python train.py --hidden_size=448 --num_key_value_heads=5 --intermediate_size=1216 --vocab_size=8192 --hidden_act="swiglu" --norm="rmsnorm" --norm_eps=1e-05 --bias="none" --init_std_up=0.0184 --init_std_down=0.00362 --max_grad_norm=1.0 --warmup_steps=268 --train_tokens=440200000 --max_steps=13434 --dataset="wikipedia_en"
Each number is 500 + 50 x the weight over its row's rms, rounded and kept within 0 to 999. Layers, rows and columns count from 0. Numbers have three digits each. The size before them is the row's rms in percent of the matrix's.

# q: layer 6 attention query, 640x448, rms 0.0217, rows 410-424,474-488, columns 56-111
# k: layer 6 attention key, 320x448, rms 0.0224, rows 218-232, columns 56-111
q410 101:490530434523461545520522492509500585399537509535503430479454487498563522466432418524573540503410484547441449489550541522520471508438449508529483473509510476535554535499
q474 087:524521452465494562530451453457551515434529468479505408445481547467513630519393398506506496427489464577444419552532488549527470517442514451482489564492534566515559471554
k218 091:519527449528507499518492494508588543505548543559428513481569507365494601466550456479546545397484533490564531515559418485580481468470461441419461520512499595535418581460
q411 096:543508468509523552502497552497496545532525522464498504568493531483529515424616381512567481490494416501431446467498544547488541498555559567529537465496440450567548505495
q475 095:467541475590500619494486524470494512477506476500527476509483523501571591472474444457466521456473437472435463502511451561453516509490490548493548460535531485507513519484
k219 099:473435536494564518536497598488475571531533458541461520504568525464454563384490400575546498517491483550586517482481478434527484444527456484402489413542486531558422494502
q412 092:519454502575568556541469452484498524550471571513444431604518524499497517508468553502513545401462425512581451434499466491462556472444464432483545503453486504403407410446
q476 095:542494479485568493481424429487528531642469516533506471568442455582525432519479434498507540402503446474541424456496485478417624466471481450488584488467542448363346505437
k220 089:510482469447550516545471484544495448610581527431492456544448573601633480439518546506537582496450504545522444523403527488489535452486448517392512560458489495439521388413
q413 089:522512589530544533553428519518538445512442579473554473484440466467503524498513579578474476435475530544495465414485466482559529525412449480534447441532585550417485416452
q477 095:587480575516500462548568511512534442558464591562548511591458527461509451516523549514474466485463658484517594524402415508605486542462500525494548537525516532461445518494
k221 088:516497413479428480515476479508449445494557582517527557417571468400616494510541503492489468466544565559421599550416523472525528531441566480595533480471555516425553426473
q414 092:529526573524545533462461554490487501503517464451451427488514468509491501503424606637565411508427517410521536497511525478420518529432465545488495546533560456542499504449
q478 104:496463560543505549443527584519445500492499509461469472518535397581440529456391614587534439554467529355509491483431516356504483560504500489504452480554640547611559512445
k222 104:534506473588573458461450539613491539584421519566357446545474512571521505569396413545490399446615530557523484480527519420447419531414482515427491532534377492498562465521
q415 086:500504497444477493552472553471542490525497594542550499418440449548500479558463514485483544528450420519556501473496520458562530584403480424455451444507499501495509513524
q479 092:586421504427465487445451534529493465565519558511503476550404439514511455494498523517535533581502477472481535421506499433631477595499522502453486457441474465418437419516
k223 093:484551473498475500489420457525535472557567571562589482522458455466574432527511528481527515440504487535531469499543470478487564516520566469470534537420483513434557415469
q416 097:492478522524504500519535500536525582512552490541591531467467549434595418625467497438572490464487529533479488472440612484550415464514512527530470466460458493498516498489
q480 098:475495489477468412577551557538491534491510499605592474534310527517534421506581543468509526376511445487467397459487422497536525442529562531483556516478537566424518487437
k224 115:473474476503567503520445448486478532485491489458377492452568494558488607503438581493465473521473524492492488503531436481448586491463449395455451555570535507514459567464
q417 105:486490515461404506431505500481527494520507501472413427519446440519424611403400460522475484485470498466401580531507538505426504611551561515385498448510378485472540465489
q481 094:527447550522471493458518469453553501560517460451452476557572540469470602528422401519487450505498594476500541554561453443444536554489466472516547555534419427470534536486
k225 100:543436567614545472409474566483469478465390558499457493572512462480452520520497512481486476524461551473533463450533473530486417453443412536406477493531533482508437476477
q418 099:520479462563552445488475525447540452474459514516418496595576519484485584467560491583442516437462584504565505568536399509522590446557382488463396596487456587478495504477
q482 093:509484552497483597478495543487551381464463435426484508474547498550464620454386475535445530624502579369464527499468492508453568530441442441492487457588485463552528522445
k226 096:556485526505528513395534547523409444481492524464495446575463574461482507465530429480496502493516460531606531512478429516475373443484473518509508420544523490493527356499
q419 086:428421481591597440610448422469531514492411459461483618560580473517551525389525550556514487487469507425596457546564395550546515376471454500492448510538510536543480491476
q483 081:498521463451591510517431544454529582433466600482471491529493422520498510549461676390476526505485387382456411516494491525564491400486543442512371427505523640581539493458
k227 081:509508453444429543438493567532446419464536494542570477473449478528525489498511421523421469481520531487476498495470512465575516456512566562513544455479503469534525460538
q420 092:543509486549514455467527485469547465447428474469467505539562522527512587459586478537454526457457555492529511577574413589478587449509536577430451491541498542519555526546
q484 092:445411553419451540522515508514520437428473461504517551517572442556505579505366436445455530541498591394445483545475506522454570523524460463502477467580531535547568546512
k228 085:468498636570513561474473482460463498518431582494517589562521489428411515549534533506446383556510468495525548515563413468432439495374492541508514485513512522443503484498
q421 090:468473495528401499485517380547562448511481526505469527555527452548549529446478502543466476509460559393528542569508481534490530528639538553428456475607455533577579483472
q485 091:512412503487435556490471501495492489506473484514468478523544463599487539502377519471431482508469546341510512570525503455489532560510485516514488489588598453565552541497
k229 086:443522567495543583397558534465513453538445478519552511519442479489389569487511521468518516575439417439512535522573428504450365534406483521480501521573447525504506513429
q422 089:516482474508437434422470454521509437466476552501464473548541454574461514421515476541444498476435613480577574498521426544437551533585614582487533465507503546538534472516
q486 093:521451507515451471474542610520471460444527435581526431522575478560449527490369466458491529570470615384473560472501512454448503547525502482550460414569470479588488442534
k230 079:396523516453571482510599498496561553539451483517424515524442483396502541502521505472502560468434505656523451512501486398445414523392482472396551530452441527510510579462
q423 087:523458601523467454466421481483518476533487555637462467495517448464485562382496498511465482474490601483440509499599448475501589503626563551471448565606473592552558469470
q487 100:532388512485464443518528525453530408511513441506480485526604450511487573496400548458471587550467653398469491545477448496467584541568467487606512495581519487596518512475
k231 073:374550495517523538495483553441516513488461555508506494453469429427488467453581441524448535485494503541467548468559479484475346491372510486397613506487423556542511507457
q424 087:478448551461596500495545492424478496520522456479504499441446527441536534542524538473486569465525500526506349487481555535587427413400431418479455484461530491468428532456
q488 094:463584616432611454553552518425519481456494508490533529468400538476525470523595547505482573406534509584471492488429448536627512495441525461474528449464502524441472526432
k232 092:486458556524445548539535546441532377440447478516526530496589425449479511463583591567521478546492439333417469494490443495546507442510478496543505524488525603512401530463